config.yaml
num_key_value_heads: 4
init_std_o: 0.00474
schedule: "wsd"
decay_shape: "linear"
batch_tokens: 131072
train_tokens: 589900000
max_steps: 4501
dataset: "wikipedia_en"
Each number is 50 + 15 x the weight over its row's rms, rounded and kept within 0 to 99. Layers, rows and columns count from 0. The size before them is the row's rms in percent of the matrix's.

# up: layer 7 MLP up, 1024x256, rms 0.218, rows 420-428, columns 0-255
# down: layer 7 MLP down (transposed), 1024x256, rms 0.206, rows 420-428, columns 0-255
# gate: layer 7 MLP gate, 1024x256, rms 0.214, rows 421-429, columns 0-255
up420 100:34 48 46 32 39 55 41 45 37 43 60 45 56 41 17 47 53 63 73 46 51 47 63 80 68 40 53 46 39 37 70 61 64 43 58 62 53 62 47 56 66 65 42 84 53 58 72 56 34 81 42 55 35 45 58 42 52 56 48 47 73 58 58 50 52 85 59 59 49 67 47 33 40 09 96 64 42 58 41 64 86 24 20 41 58 47 46 68 44 45 30 40 60 25 49 76 39 51 63 55 61 51 70 24 39 77 40 44 57 58 48 25 84 28 23 67 46 54 50 57 59 31 44 34 50 10 76 46 50 70 30 56 66 45 78 61 47 67 48 45 66 76 62 56 46 64 56 52 56 28 55 57 14 35 18 54 57 36 47 58 73 74 51 56 38 55 49 35 75 69 38 55 42 64 52 56 61 67 36 50 72 64 26 29 38 59 36 64 27 59 42 60 58 64 49 39 51 38 25 64 43 62 74 50 38 79 47 34 57 40 28 57 62 41 38 47 43 58 42 63 42 47 49 63 45 44 42 64 93 38 30 59 73 52 58 61 44 49 50 67 61 50 50 91 54 33 35 55 55 28 50 58 54 52 46 62
down420 098:46 51 51 65 59 77 47 48 70 40 26 52 46 35 39 66 72 63 54 45 31 24 72 26 40 72 49 50 68 31 49 54 44 38 37 61 68 46 43 61 47 43 48 48 45 60 38 33 52 70 69 64 76 30 46 53 21 62 33 43 38 39 35 45 74 57 37 59 29 69 32 26 38 64 57 50 60 52 65 83 58 50 43 52 52 34 59 65 31 63 71 57 82 60 45 40 37 50 50 43 56 07 63 39 57 56 17 50 60 52 75 47 34 68 52 86 38 65 36 51 73 72 32 44 44 52 55 35 60 61 15 56 85 44 76 61 22 37 60 60 47 72 64 66 39 49 54 52 46 63 19 63 79 46 50 36 38 78 58 41 33 54 40 52 44 52 58 31 32 49 25 45 33 81 49 65 44 38 72 45 61 16 41 54 63 82 42 45 75 57 44 73 44 47 29 62 65 41 39 55 73 72 38 38 25 45 48 70 36 53 44 55 54 39 48 69 28 51 61 38 68 39 55 67 49 46 35 48 42 32 42 68 51 46 35 48 65 22 30 26 77 62 37 59 54 55 49 40 40 41 56 72 77 71 61 35
gate421 102:60 51 26 55 49 34 56 59 33 47 43 45 53 41 35 63 76 59 35 44 52 23 44 13 48 67 52 49 50 52 53 44 55 67 67 52 70 51 66 49 10 45 54 36 19 40 49 43 56 44 74 63 49 60 51 43 69 43 45 19 57 57 73 58 19 58 44 56 53 57 77 60 43 59 40 43 49 51 43 18 49 51 56 73 58 66 59 40 68 51 72 37 48 75 47 67 67 58 64 58 85 31 52 26 64 61 61 33 65 28 24 63 56 55 36 21 40 69 54 36 48 50 26 41 68 58 41 54 28 42 46 47 67 46 64 55 80 59 64 33 71 51 67 58 59 41 40 62 19 41 70 65 57 55 56 24 57 91 23 54 31 51 45 42 29 91 61 30 33 31 46 69 45 44 45 17 60 79 57 52 57 49 33 30 60 74 36 64 41 61 26 68 38 65 33 36 38 40 64 39 49 57 64 34 47 46 48 54 53 36 55 49 66 53 70 46 54 34 36 78 54 46 53 42 63 59 48 63 64 66 77 66 41 40 58 34 66 31 37 65 46 30 43 17 79 31 09 61 51 42 50 48 34 41 35 55
up421 100:37 71 47 38 55 35 69 59 62 34 63 65 43 61 31 48 52 31 70 56 35 71 66 77 58 45 23 32 59 64 13 44 55 26 55 51 36 61 63 72 48 62 93 22 43 49 77 47 62 69 51 50 43 36 47 58 52 58 61 61 47 65 59 42 61 54 41 31 49 62 55 24 58 52 48 71 32 38 39 73 21 40 68 30 43 47 52 22 33 00 79 54 50 71 27 32 38 48 53 35 37 55 22 57 44 36 55 28 66 45 49 38 42 48 40 44 30 70 58 25 51 51 83 52 80 43 49 46 59 35 43 42 95 55 46 40 17 31 62 55 52 59 80 46 56 78 56 69 53 67 54 42 65 68 39 53 45 51 58 43 34 55 43 43 36 47 51 60 33 56 39 38 63 36 41 75 72 46 56 43 34 76 32 47 31 21 51 47 51 68 42 73 52 51 22 37 64 53 52 28 35 49 35 63 62 41 29 63 63 50 61 49 42 65 37 59 36 85 52 58 41 27 61 54 28 52 56 59 37 54 40 47 39 37 60 24 61 78 41 34 31 50 55 52 46 54 71 37 58 68 62 52 24 54 42 43
down421 105:69 62 51 21 24 67 75 44 59 55 78 60 40 71 62 55 41 53 62 45 32 39 79 35 36 58 27 25 41 40 46 22 44 59 28 65 67 75 56 24 58 49 59 60 49 68 50 46 37 74 44 39 56 59 46 36 84 54 55 92 70 41 44 58 65 59 35 44 30 36 33 30 36 29 64 74 61 56 30 39 23 49 32 38 47 51 65 62 79 44 48 43 35 60 40 71 63 57 80 50 24 54 18 62 77 41 48 54 61 55 77 48 57 50 67 60 34 60 44 44 46 51 71 51 43 55 59 38 63 58 42 60 68 65 73 57 43 21 61 45 48 52 47 48 49 47 78 43 35 61 43 66 68 37 40 60 58 36 44 63 35 16 39 49 48 34 36 33 43 57 56 62 38 46 20 42 68 58 42 22 55 72 43 54 34 48 42 51 52 55 51 22 51 40 63 40 46 37 58 46 18 42 44 74 59 67 48 29 62 66 63 55 72 68 58 68 18 56 83 58 38 42 55 51 33 30 62 29 51 50 65 45 38 24 63 36 58 58 36 52 51 43 57 61 26 27 67 49 86 29 68 53 66 28 25 48
gate422 093:64 54 47 47 60 44 67 29 64 33 59 59 10 52 30 30 41 47 67 63 62 54 36 51 63 57 62 26 58 27 54 56 35 68 41 54 50 58 19 44 20 31 53 47 38 66 34 68 24 72 07 65 49 40 41 46 35 64 40 17 42 30 37 47 13 43 46 42 37 58 23 61 68 38 58 46 68 69 78 64 66 42 52 24 49 57 65 59 45 00 61 56 60 12 25 51 33 46 43 55 50 66 64 56 60 36 37 50 66 46 51 43 48 36 65 24 34 44 54 56 68 46 46 46 51 73 54 77 61 75 45 42 65 55 59 71 48 80 37 36 56 52 24 64 51 52 63 18 53 13 38 44 21 42 66 55 21 55 51 42 44 35 51 48 54 36 45 63 62 23 70 67 43 51 59 69 68 48 71 47 56 26 38 57 63 49 39 39 46 15 37 42 50 68 36 55 24 19 46 57 51 32 44 43 57 52 58 34 24 55 56 39 76 57 39 64 59 55 55 64 55 50 60 30 42 68 46 56 74 58 47 62 73 64 59 60 41 37 54 57 52 39 67 55 79 50 44 61 53 38 24 40 55 49 47 52
up422 096:45 44 67 58 57 43 38 48 50 17 47 49 51 58 48 49 80 51 32 41 54 32 41 35 31 53 59 63 63 46 43 43 24 49 38 30 74 47 34 46 58 33 54 69 43 59 34 77 51 50 51 69 40 70 70 96 39 41 52 61 45 57 44 32 49 51 46 46 22 66 43 45 59 68 36 53 57 46 36 49 38 26 34 43 49 68 78 86 48 28 76 48 57 42 39 48 52 68 00 41 71 57 68 56 58 53 78 42 63 77 43 49 46 46 74 47 61 50 56 25 48 91 20 68 35 59 59 61 26 40 54 52 61 61 64 60 47 45 35 70 55 64 66 56 24 48 63 36 33 59 55 44 56 41 63 62 56 62 24 14 42 57 57 28 50 34 34 65 43 48 47 35 25 44 48 77 44 48 68 51 38 33 48 59 46 37 18 45 39 58 65 54 66 39 13 47 56 54 32 45 71 32 24 24 69 69 69 34 58 59 57 48 57 39 48 37 54 54 29 59 66 79 43 37 30 51 56 57 34 60 42 42 54 32 69 55 14 42 39 61 76 33 65 32 33 62 56 17 71 59 63 57 56 39 59 61
down422 095:47 55 40 62 35 66 42 61 67 51 64 44 64 56 73 55 50 47 25 29 78 42 51 36 59 55 44 34 58 54 69 05 59 73 55 42 60 50 66 40 29 76 44 38 42 60 22 41 36 44 56 58 53 44 62 53 43 39 37 35 46 50 37 46 73 67 49 40 48 54 24 65 61 25 29 66 65 59 69 52 46 71 63 74 58 68 69 56 38 52 79 24 38 43 72 62 49 45 70 55 27 51 43 81 33 35 64 39 40 78 50 59 47 61 75 63 39 84 69 36 30 74 52 29 41 35 17 69 51 56 34 69 73 28 32 58 52 37 65 63 56 34 59 63 37 49 55 65 39 37 35 32 37 44 46 71 48 71 27 58 53 54 38 60 52 69 51 62 60 55 50 35 28 43 28 62 69 33 43 75 65 28 59 46 16 48 42 32 39 40 83 65 58 48 45 53 59 63 48 42 33 54 59 50 51 43 57 80 14 83 55 40 42 42 59 62 30 55 57 52 67 79 66 57 50 54 40 66 62 64 59 20 75 74 54 46 42 58 33 48 34 80 71 35 45 38 33 64 57 59 57 62 57 33 45 30
gate423 100:73 43 48 35 50 55 49 63 31 48 49 54 49 73 40 69 84 60 55 52 40 64 39 50 80 53 57 37 56 38 46 53 37 57 72 41 40 67 27 48 41 26 63 51 75 58 61 32 19 67 43 39 52 67 65 24 52 64 32 41 41 25 46 40 82 50 60 49 93 50 39 56 71 71 43 62 43 48 25 51 48 49 56 35 65 35 78 61 30 35 67 60 71 51 39 31 47 51 64 62 38 38 60 51 62 54 48 57 32 29 47 78 76 29 67 41 35 41 68 87 46 47 50 63 32 59 66 42 50 38 68 67 63 56 60 67 19 62 32 62 52 52 23 35 58 52 46 65 58 66 54 39 67 45 46 83 41 58 30 58 46 52 75 25 57 62 62 30 40 41 43 52 23 42 49 43 50 56 09 44 45 69 28 49 80 80 18 62 38 51 51 42 50 32 47 15 50 52 78 48 41 41 60 52 26 50 61 41 36 56 41 66 55 65 64 48 44 40 41 55 72 61 52 59 22 44 25 75 74 29 31 57 56 62 55 47 58 42 44 38 42 65 48 38 51 23 15 57 65 69 45 40 45 44 25 45
up423 098:45 55 59 45 69 61 39 63 41 58 44 23 46 44 53 61 50 39 46 47 79 45 43 40 67 45 62 44 63 40 64 58 63 41 70 24 64 40 56 04 35 36 26 56 19 74 46 48 49 55 46 70 79 55 63 48 34 28 57 46 26 60 63 31 32 36 37 46 28 68 54 41 38 37 41 51 65 54 45 57 56 66 40 71 47 44 54 58 51 40 29 48 57 67 21 32 36 73 43 43 54 24 29 45 09 60 35 68 49 45 40 24 48 66 45 38 27 40 41 26 56 41 59 37 46 72 60 67 44 53 49 60 45 30 38 30 60 47 79 44 15 58 35 67 62 41 39 54 60 71 07 42 48 46 38 33 52 51 57 59 63 32 46 48 64 23 47 59 46 54 59 63 56 61 16 41 49 33 55 47 38 34 41 73 17 56 72 49 38 71 46 42 53 69 67 46 58 48 33 49 45 36 38 47 31 39 70 61 47 39 27 54 67 49 70 42 51 52 28 51 63 35 64 71 65 55 46 64 60 26 58 17 53 45 70 82 88 52 82 29 52 54 51 69 28 40 83 45 70 62 54 60 52 48 80 61
down423 094:49 42 57 59 37 38 34 40 64 17 58 48 37 59 52 70 38 33 51 82 09 62 32 56 66 54 72 40 34 50 28 53 51 70 37 76 54 95 26 47 59 34 61 74 60 37 70 34 70 35 51 45 29 29 26 55 63 43 46 75 59 64 59 71 32 70 63 33 65 66 40 60 59 43 76 36 55 31 40 49 63 58 69 76 37 45 45 44 45 50 46 28 55 39 87 74 66 34 62 55 53 51 21 42 38 50 33 34 36 50 43 42 24 29 60 39 57 50 21 37 48 47 49 32 72 46 33 54 43 72 62 42 32 51 70 30 51 24 46 29 48 66 66 76 70 47 42 43 43 62 53 47 51 60 49 76 36 40 50 57 59 56 54 63 64 67 42 58 49 64 45 69 64 67 52 30 24 68 62 70 48 75 62 23 49 50 56 49 37 39 54 33 68 60 68 41 28 44 46 74 51 63 60 62 49 46 49 29 41 37 77 50 31 32 53 52 83 58 71 52 48 83 44 83 27 50 49 45 59 66 51 37 52 52 35 72 59 77 70 55 73 48 68 24 59 35 29 52 32 54 64 39 49 50 54 57
gate424 101:51 77 65 63 72 77 48 31 65 60 42 72 64 31 67 48 45 31 45 42 34 50 67 51 61 45 38 76 26 19 63 62 66 48 70 50 65 67 39 52 57 59 46 66 40 59 47 67 58 51 28 30 66 51 66 55 52 42 32 73 10 70 57 48 62 60 54 41 66 56 36 46 70 25 50 65 41 59 61 66 49 64 25 81 57 81 37 75 33 31 52 52 57 62 62 53 68 59 40 68 50 60 57 35 37 57 45 50 39 51 67 53 64 43 65 34 53 49 54 31 43 57 75 58 50 71 37 40 53 73 65 36 22 49 60 60 28 50 50 45 54 10 24 63 65 68 53 23 54 54 00 49 67 58 32 51 62 15 37 37 50 38 59 38 53 77 39 47 45 61 56 26 73 56 59 50 54 57 41 36 73 44 49 65 34 44 48 62 44 59 72 59 65 68 29 73 77 66 40 37 57 65 50 57 46 37 38 67 23 44 62 50 51 21 38 33 74 43 54 69 64 41 39 41 30 45 53 38 31 41 64 56 37 38 50 45 45 62 57 18 34 32 71 37 27 58 71 46 54 49 67 41 23 46 32 40
up424 102:51 52 44 44 57 33 56 29 53 73 49 69 70 38 58 47 51 63 59 50 50 75 51 43 52 48 41 38 42 23 64 66 46 35 61 63 50 31 54 66 41 44 76 38 52 54 53 41 49 56 70 61 33 49 32 09 43 30 39 53 43 71 48 44 65 66 41 34 74 55 39 45 30 52 52 41 70 67 67 33 80 45 30 79 54 31 52 53 50 42 68 55 50 54 20 64 52 44 56 52 57 53 25 51 46 49 48 29 72 52 64 51 72 23 62 66 51 42 26 70 73 39 63 67 49 45 67 59 78 29 47 38 33 52 40 54 33 64 49 22 65 30 36 11 56 81 47 70 42 49 47 58 46 54 35 39 48 70 44 85 72 80 58 59 22 56 42 15 74 50 47 64 76 32 56 47 58 63 45 57 44 55 51 50 52 64 70 42 60 46 76 54 47 38 25 31 76 51 35 53 59 49 47 60 49 49 82 28 47 47 59 59 29 59 39 25 39 69 35 56 39 45 46 82 59 54 08 46 63 29 48 55 59 26 46 37 41 45 53 47 39 71 38 60 52 48 48 21 84 54 04 81 39 43 45 41
down424 105:39 62 44 46 36 47 66 56 12 53 42 35 39 66 45 43 68 34 27 21 53 42 25 57 55 42 56 41 42 63 38 20 53 48 53 63 30 44 80 50 36 67 47 45 62 77 50 54 38 41 62 53 87 50 46 46 51 47 53 38 57 52 65 51 48 51 37 50 55 34 60 36 50 56 75 40 46 66 20 09 42 60 35 45 34 34 76 57 90 53 69 20 52 40 20 30 54 68 73 21 54 52 32 51 51 28 47 69 81 37 24 60 51 34 77 42 68 34 53 38 62 79 47 44 75 75 61 45 43 41 50 43 60 25 28 71 70 54 35 68 51 69 38 57 25 63 85 63 48 21 71 46 21 72 64 30 56 42 26 54 34 61 55 61 08 29 68 72 57 50 27 44 52 55 51 44 39 58 53 57 50 55 42 37 51 37 41 36 42 45 45 70 63 57 46 51 67 40 74 59 79 68 28 30 23 51 45 53 60 36 37 70 41 50 61 55 55 49 66 49 32 51 58 47 18 58 30 49 48 50 40 57 63 49 58 60 55 38 34 53 58 57 41 70 53 39 46 40 52 54 74 61 62 30 60 35
gate425 108:40 58 33 65 62 61 70 41 66 30 30 53 54 65 26 46 54 53 24 53 47 66 62 47 59 41 55 65 48 33 54 64 11 68 43 32 46 47 55 60 72 68 51 61 55 11 47 64 38 83 45 64 35 56 49 26 59 43 50 39 43 23 67 46 66 66 75 08 62 70 49 54 71 45 64 30 54 56 51 64 33 33 57 41 38 44 32 39 52 51 39 32 69 52 37 35 52 66 22 62 47 72 60 41 44 24 39 67 23 56 46 45 49 62 59 62 46 62 45 57 45 46 45 64 56 73 64 31 48 42 67 51 58 55 30 57 64 59 72 57 70 47 36 55 51 50 74 61 77 12 47 41 41 34 61 36 71 52 59 81 51 51 75 55 68 70 33 42 51 50 37 36 74 58 44 51 33 69 74 62 39 52 47 61 62 50 41 60 46 75 41 44 43 57 41 46 48 44 66 42 54 71 38 20 45 61 34 55 32 43 30 31 55 41 45 27 55 62 58 71 80 58 32 59 57 62 43 48 52 77 22 77 79 77 43 57 47 33 29 70 59 35 29 44 38 86 10 54 59 65 33 30 56 47 80 31
up425 102:35 51 50 38 58 51 08 54 47 73 76 24 56 49 39 78 53 63 66 26 51 47 39 59 58 47 65 49 65 51 26 37 63 20 62 60 56 53 37 43 31 49 36 36 48 59 62 38 80 45 44 47 62 60 61 49 29 47 48 34 52 48 28 27 41 67 23 44 29 21 43 55 61 54 42 64 64 39 68 20 53 71 42 42 46 67 66 51 64 74 73 65 42 38 62 52 63 13 48 37 37 62 40 96 63 66 51 54 70 45 55 66 33 49 32 46 52 58 41 36 58 47 58 52 44 51 40 60 73 59 71 33 56 45 61 55 74 34 12 41 47 59 51 40 69 58 57 40 51 69 41 67 51 28 41 54 20 40 42 50 72 60 55 26 44 49 75 53 42 32 70 57 48 19 19 62 64 65 18 49 67 36 55 49 53 58 33 35 60 28 47 61 38 46 39 81 51 61 79 53 61 26 58 54 50 57 50 54 60 38 66 25 43 66 69 52 63 38 68 59 25 70 75 55 61 35 53 38 66 47 52 42 33 37 58 48 54 67 54 46 75 43 69 81 39 51 92 32 38 36 50 67 40 33 38 77
down425 091:61 59 38 52 29 39 23 11 45 63 57 47 61 33 33 44 52 48 55 50 51 16 61 56 65 63 58 34 54 64 57 42 49 46 46 59 56 48 33 74 39 63 42 50 19 39 58 38 35 75 46 67 20 48 68 64 35 55 45 59 54 65 46 31 51 59 21 38 44 58 72 32 20 40 56 53 47 50 35 56 61 51 25 72 55 52 79 50 48 41 33 42 73 54 60 39 41 64 44 61 53 55 37 48 57 49 26 81 53 47 56 45 28 75 18 63 51 46 36 51 65 43 67 55 36 54 71 67 41 45 76 48 49 37 29 52 34 44 46 36 38 64 47 41 68 33 64 68 60 61 44 42 37 46 54 36 69 76 53 35 67 48 27 53 56 29 38 62 40 14 38 77 49 54 38 65 26 60 65 38 83 57 26 54 89 32 53 35 33 40 55 41 44 67 17 45 41 21 78 66 41 38 38 44 34 34 28 73 38 25 60 47 36 42 51 66 67 58 27 43 58 24 29 69 50 01 53 25 29 44 78 50 43 42 45 17 57 57 39 48 46 60 73 44 66 44 55 66 54 54 36 73 51 42 46 39
gate426 098:54 52 60 32 39 58 59 64 66 66 18 48 56 43 37 44 53 31 65 60 80 65 49 41 52 50 33 33 59 25 47 50 30 52 58 36 99 58 52 25 74 58 54 34 13 37 35 46 37 00 54 63 60 40 67 44 47 53 28 47 72 60 40 57 66 37 45 60 50 37 45 55 68 55 55 31 46 43 37 45 59 62 58 32 53 17 53 58 74 55 55 83 53 41 62 49 51 39 63 42 43 65 82 50 68 51 58 38 28 57 37 64 61 23 48 34 67 43 28 33 44 51 49 63 50 66 71 39 29 47 57 28 35 79 47 63 51 43 72 36 53 54 80 50 58 49 58 36 69 46 40 73 60 25 53 46 37 47 68 59 60 67 49 47 49 50 23 62 23 32 33 42 35 71 40 63 63 68 44 45 34 74 49 40 51 64 70 45 48 49 22 51 53 41 38 48 55 18 28 39 67 52 43 30 34 40 51 40 61 70 15 20 56 46 30 27 45 30 66 44 53 27 53 63 66 57 54 74 49 60 46 60 36 49 53 25 16 39 17 53 43 51 36 50 41 52 70 69 46 67 69 36 44 45 34 61
up426 098:65 65 53 61 45 48 44 43 57 70 69 31 67 33 60 53 25 59 58 68 47 28 55 39 50 56 24 72 74 48 42 33 28 40 37 70 28 17 42 73 06 39 43 72 48 40 35 37 67 47 58 83 66 50 47 59 60 39 63 35 53 65 42 63 55 61 44 67 56 53 70 20 29 37 40 57 37 41 66 43 53 69 37 43 49 22 36 43 25 70 46 51 60 62 69 59 44 54 42 43 43 35 65 21 63 57 45 59 40 50 66 41 86 52 40 55 55 52 99 63 42 77 35 48 49 18 78 41 29 58 35 78 57 45 45 57 50 74 67 64 56 45 48 48 42 36 41 73 43 62 36 78 51 60 58 27 55 64 52 51 51 37 49 33 41 52 59 30 51 45 30 58 42 53 65 47 32 41 57 25 49 39 71 22 54 33 64 50 52 49 39 41 70 71 50 43 64 66 48 46 44 58 36 68 22 63 57 61 52 72 80 19 40 53 42 43 71 21 66 59 34 63 21 49 54 58 69 47 56 67 35 34 31 58 33 50 68 53 54 62 83 67 55 53 65 69 39 44 70 34 34 67 70 58 78 55
down426 099:42 41 43 56 45 66 63 58 61 76 32 57 26 54 71 57 58 43 30 68 57 58 30 31 39 45 49 68 51 51 55 53 52 48 31 44 33 24 99 44 42 78 53 44 38 35 36 71 64 51 70 52 55 45 27 48 51 85 35 43 18 56 61 67 12 52 19 42 44 61 45 61 30 74 37 48 58 51 23 43 43 58 43 66 46 35 51 45 44 57 57 44 42 51 26 42 52 59 44 85 38 45 40 68 44 49 59 36 56 54 23 34 37 33 45 24 52 47 63 51 46 67 55 60 25 52 56 63 67 44 27 76 56 59 17 35 64 63 37 58 57 40 39 43 58 37 48 53 62 73 73 57 77 45 50 76 37 36 45 63 00 31 67 14 52 68 51 52 45 55 36 33 58 63 27 51 27 43 33 61 36 64 57 68 66 72 35 33 55 34 58 61 19 39 63 37 43 63 49 55 58 63 61 41 42 33 63 47 44 46 44 61 20 32 81 45 28 52 50 35 50 54 65 55 61 53 50 20 45 61 50 65 42 48 24 65 67 45 41 56 41 25 35 48 46 35 49 67 17 46 39 41 75 77 43 39
gate427 098:61 43 51 26 49 67 48 28 45 37 68 33 58 48 45 57 35 33 44 58 39 59 44 60 58 73 51 61 56 33 55 60 66 66 59 45 73 46 56 52 44 47 39 74 34 41 54 55 58 37 23 53 49 40 52 54 60 34 49 77 27 64 47 38 26 40 35 50 56 45 50 65 34 57 28 35 67 35 65 47 72 60 55 45 91 47 45 30 51 51 55 47 35 47 61 78 39 61 52 60 52 42 41 54 27 82 27 52 60 36 73 61 52 56 49 27 30 43 52 53 40 39 51 14 37 71 41 77 68 68 44 56 53 21 67 45 14 52 41 41 55 57 26 44 49 19 51 23 55 58 52 34 41 42 60 62 41 27 45 13 50 56 56 46 52 65 35 53 43 53 25 32 42 69 68 27 40 54 41 63 46 42 26 58 46 38 35 35 42 63 42 47 70 81 52 24 68 21 47 50 71 72 54 45 44 37 68 75 18 28 64 58 88 55 66 43 51 48 31 37 26 73 68 72 75 58 18 54 38 54 71 71 55 80 55 38 81 44 67 45 53 56 50 67 45 67 43 30 20 69 30 30 67 46 55 53
up427 093:52 30 65 41 39 30 63 37 68 50 56 69 47 39 62 61 57 46 73 49 57 87 65 46 70 40 43 56 40 25 18 46 50 28 45 51 35 48 39 30 19 47 96 29 58 39 49 40 46 53 70 27 74 53 58 27 50 34 38 43 63 56 59 82 60 13 56 61 38 72 36 43 59 40 66 44 43 41 29 89 47 48 55 82 37 42 71 48 50 72 73 42 53 57 22 24 68 60 57 40 30 50 41 65 65 29 58 16 05 39 39 67 52 63 46 61 39 52 63 38 46 47 42 57 48 56 54 61 39 55 60 63 59 73 79 58 57 44 64 62 62 39 56 54 45 34 86 55 40 66 26 77 50 59 39 42 61 92 69 61 30 64 69 80 50 48 41 74 54 51 51 71 38 54 41 69 62 51 34 48 33 52 65 43 59 41 51 49 80 34 34 37 43 62 38 60 50 46 42 40 34 37 45 48 63 52 43 42 52 70 54 17 43 27 50 29 49 37 54 69 63 44 43 52 68 55 39 30 42 16 49 36 40 46 60 45 42 44 53 37 58 66 48 72 64 59 47 53 25 63 76 47 47 64 42 57
down427 097:35 18 30 58 23 60 35 29 55 29 44 31 83 87 48 45 68 24 59 41 69 99 35 24 57 68 43 70 83 49 16 43 44 29 68 63 43 20 53 69 27 65 43 55 55 78 21 36 67 55 54 53 72 11 50 60 45 58 66 70 52 63 29 59 53 46 70 47 59 49 73 49 49 55 29 32 58 38 53 53 56 55 64 55 52 45 54 39 42 42 20 17 51 56 39 57 53 79 45 66 60 54 60 65 37 35 50 59 45 70 65 58 33 47 59 65 58 41 47 48 60 51 50 32 29 63 47 77 31 62 47 61 25 26 71 38 42 45 69 60 67 51 36 57 44 38 61 26 59 46 45 48 48 33 46 55 51 56 55 55 63 53 65 60 49 47 32 49 53 51 52 52 43 60 41 52 39 39 45 24 61 48 31 65 51 40 24 35 34 56 72 25 63 54 32 77 41 43 52 46 52 58 56 35 50 67 32 48 34 37 58 41 61 44 59 52 31 30 63 42 67 30 63 29 33 41 25 56 31 88 49 67 29 48 69 42 41 36 61 46 33 58 44 53 42 42 49 29 68 65 59 16 31 25 55 29
gate428 103:42 80 68 41 63 50 60 65 65 41 39 61 45 34 21 72 46 28 12 65 50 63 64 78 39 07 42 43 55 68 37 54 41 50 22 22 84 20 18 37 53 61 33 27 43 74 40 58 76 48 58 55 51 49 70 34 33 45 61 47 61 52 69 50 63 59 70 55 70 34 44 30 41 48 20 80 60 42 62 56 50 48 48 53 29 41 55 38 54 50 71 44 70 52 56 72 41 30 62 50 67 39 51 42 41 78 38 63 52 63 55 56 77 02 47 59 61 78 57 66 55 48 50 51 55 55 45 61 31 43 61 48 48 65 27 33 44 86 77 51 10 54 64 68 55 59 52 30 39 49 45 72 45 30 28 31 50 44 68 47 53 39 58 43 45 48 71 35 44 76 36 31 41 46 48 42 60 44 36 32 38 62 30 50 63 44 34 28 64 46 46 56 54 60 45 32 47 50 41 59 34 63 59 35 42 47 56 59 53 36 48 73 71 29 43 40 49 72 34 66 32 74 44 44 51 61 62 60 30 33 51 23 35 41 12 50 81 74 48 37 58 58 52 60 65 46 37 50 40 38 47 69 41 58 53 56
up428 102:42 68 65 53 59 49 38 23 86 55 62 43 47 58 19 61 68 22 47 68 28 66 23 52 69 58 27 51 78 56 43 56 65 36 52 35 48 27 27 46 45 33 38 59 44 44 21 57 27 62 36 53 39 30 54 51 70 53 35 17 29 43 52 56 63 58 69 55 41 48 42 31 45 47 49 66 73 40 42 64 47 55 47 62 56 00 65 54 41 53 40 64 34 15 61 54 42 52 31 25 37 65 56 55 65 36 45 48 81 63 36 51 65 41 81 59 67 39 63 29 64 36 68 57 41 56 49 41 55 44 64 43 79 75 45 60 42 70 33 60 46 44 67 71 73 69 68 61 78 56 64 47 59 57 53 55 53 19 54 60 64 37 70 40 65 58 46 48 50 30 34 34 53 57 52 50 62 31 37 30 62 52 73 47 46 40 20 65 35 65 26 48 60 47 48 48 28 63 38 38 35 31 57 35 52 35 65 47 70 63 50 45 28 67 52 28 16 45 29 30 27 48 58 28 47 47 29 62 32 09 48 57 40 49 20 32 49 37 46 57 69 62 60 53 63 34 32 80 49 47 44 42 48 39 65 57
down428 099:32 39 28 36 52 47 34 39 71 33 42 27 39 18 36 35 36 45 49 47 42 35 74 54 67 37 24 27 54 62 44 54 45 52 89 52 50 72 56 55 60 70 37 61 52 65 71 55 45 47 27 27 40 45 40 58 18 64 66 29 42 66 48 73 50 46 44 32 45 30 78 47 57 55 54 75 41 48 52 31 32 56 53 91 54 22 44 24 64 56 76 50 18 72 33 48 72 48 46 42 66 70 63 63 12 32 54 59 53 36 11 43 49 53 34 46 67 63 50 58 49 48 66 34 60 50 70 42 77 55 39 31 50 36 79 65 32 54 56 42 67 68 44 79 45 77 44 72 53 47 48 55 33 30 39 79 80 64 53 56 66 63 80 50 40 26 44 43 45 47 74 52 27 54 21 65 67 42 43 52 70 69 54 34 49 42 56 52 40 54 38 41 56 66 30 25 63 51 56 46 50 23 55 39 51 52 62 64 50 58 41 77 36 40 33 57 40 67 69 42 46 44 53 65 44 59 68 45 59 51 25 56 54 33 79 49 35 48 56 24 49 58 45 62 54 31 39 39 65 42 36 60 20 44 30 39
gate429 098:68 39 39 58 71 44 52 48 54 26 22 37 45 51 65 37 54 77 48 50 42 47 53 51 56 79 61 40 34 00 43 56 53 55 50 52 52 50 51 62 58 67 65 31 56 40 46 82 51 90 60 45 41 42 53 37 61 66 33 51 33 78 66 43 49 47 55 66 62 53 55 62 81 36 58 29 42 39 41 51 59 44 64 25 60 43 34 37 66 49 26 58 53 76 28 42 67 29 47 38 31 44 36 48 57 68 59 54 84 93 70 45 23 56 54 31 93 22 41 22 63 52 66 64 42 68 47 62 11 55 50 33 70 62 43 60 56 42 53 35 49 69 46 79 57 62 49 54 50 21 35 65 39 51 57 71 67 40 55 69 46 66 68 64 44 57 46 61 36 28 36 71 41 50 56 76 55 40 59 42 57 31 41 61 61 57 39 33 55 26 41 73 71 25 60 62 66 55 46 54 45 53 51 12 53 39 34 59 39 42 57 25 47 43 44 18 61 55 57 55 60 48 60 64 71 35 67 61 70 37 43 64 42 66 64 71 46 29 29 41 66 46 64 50 49 55 57 68 69 41 61 82 58 72 38 50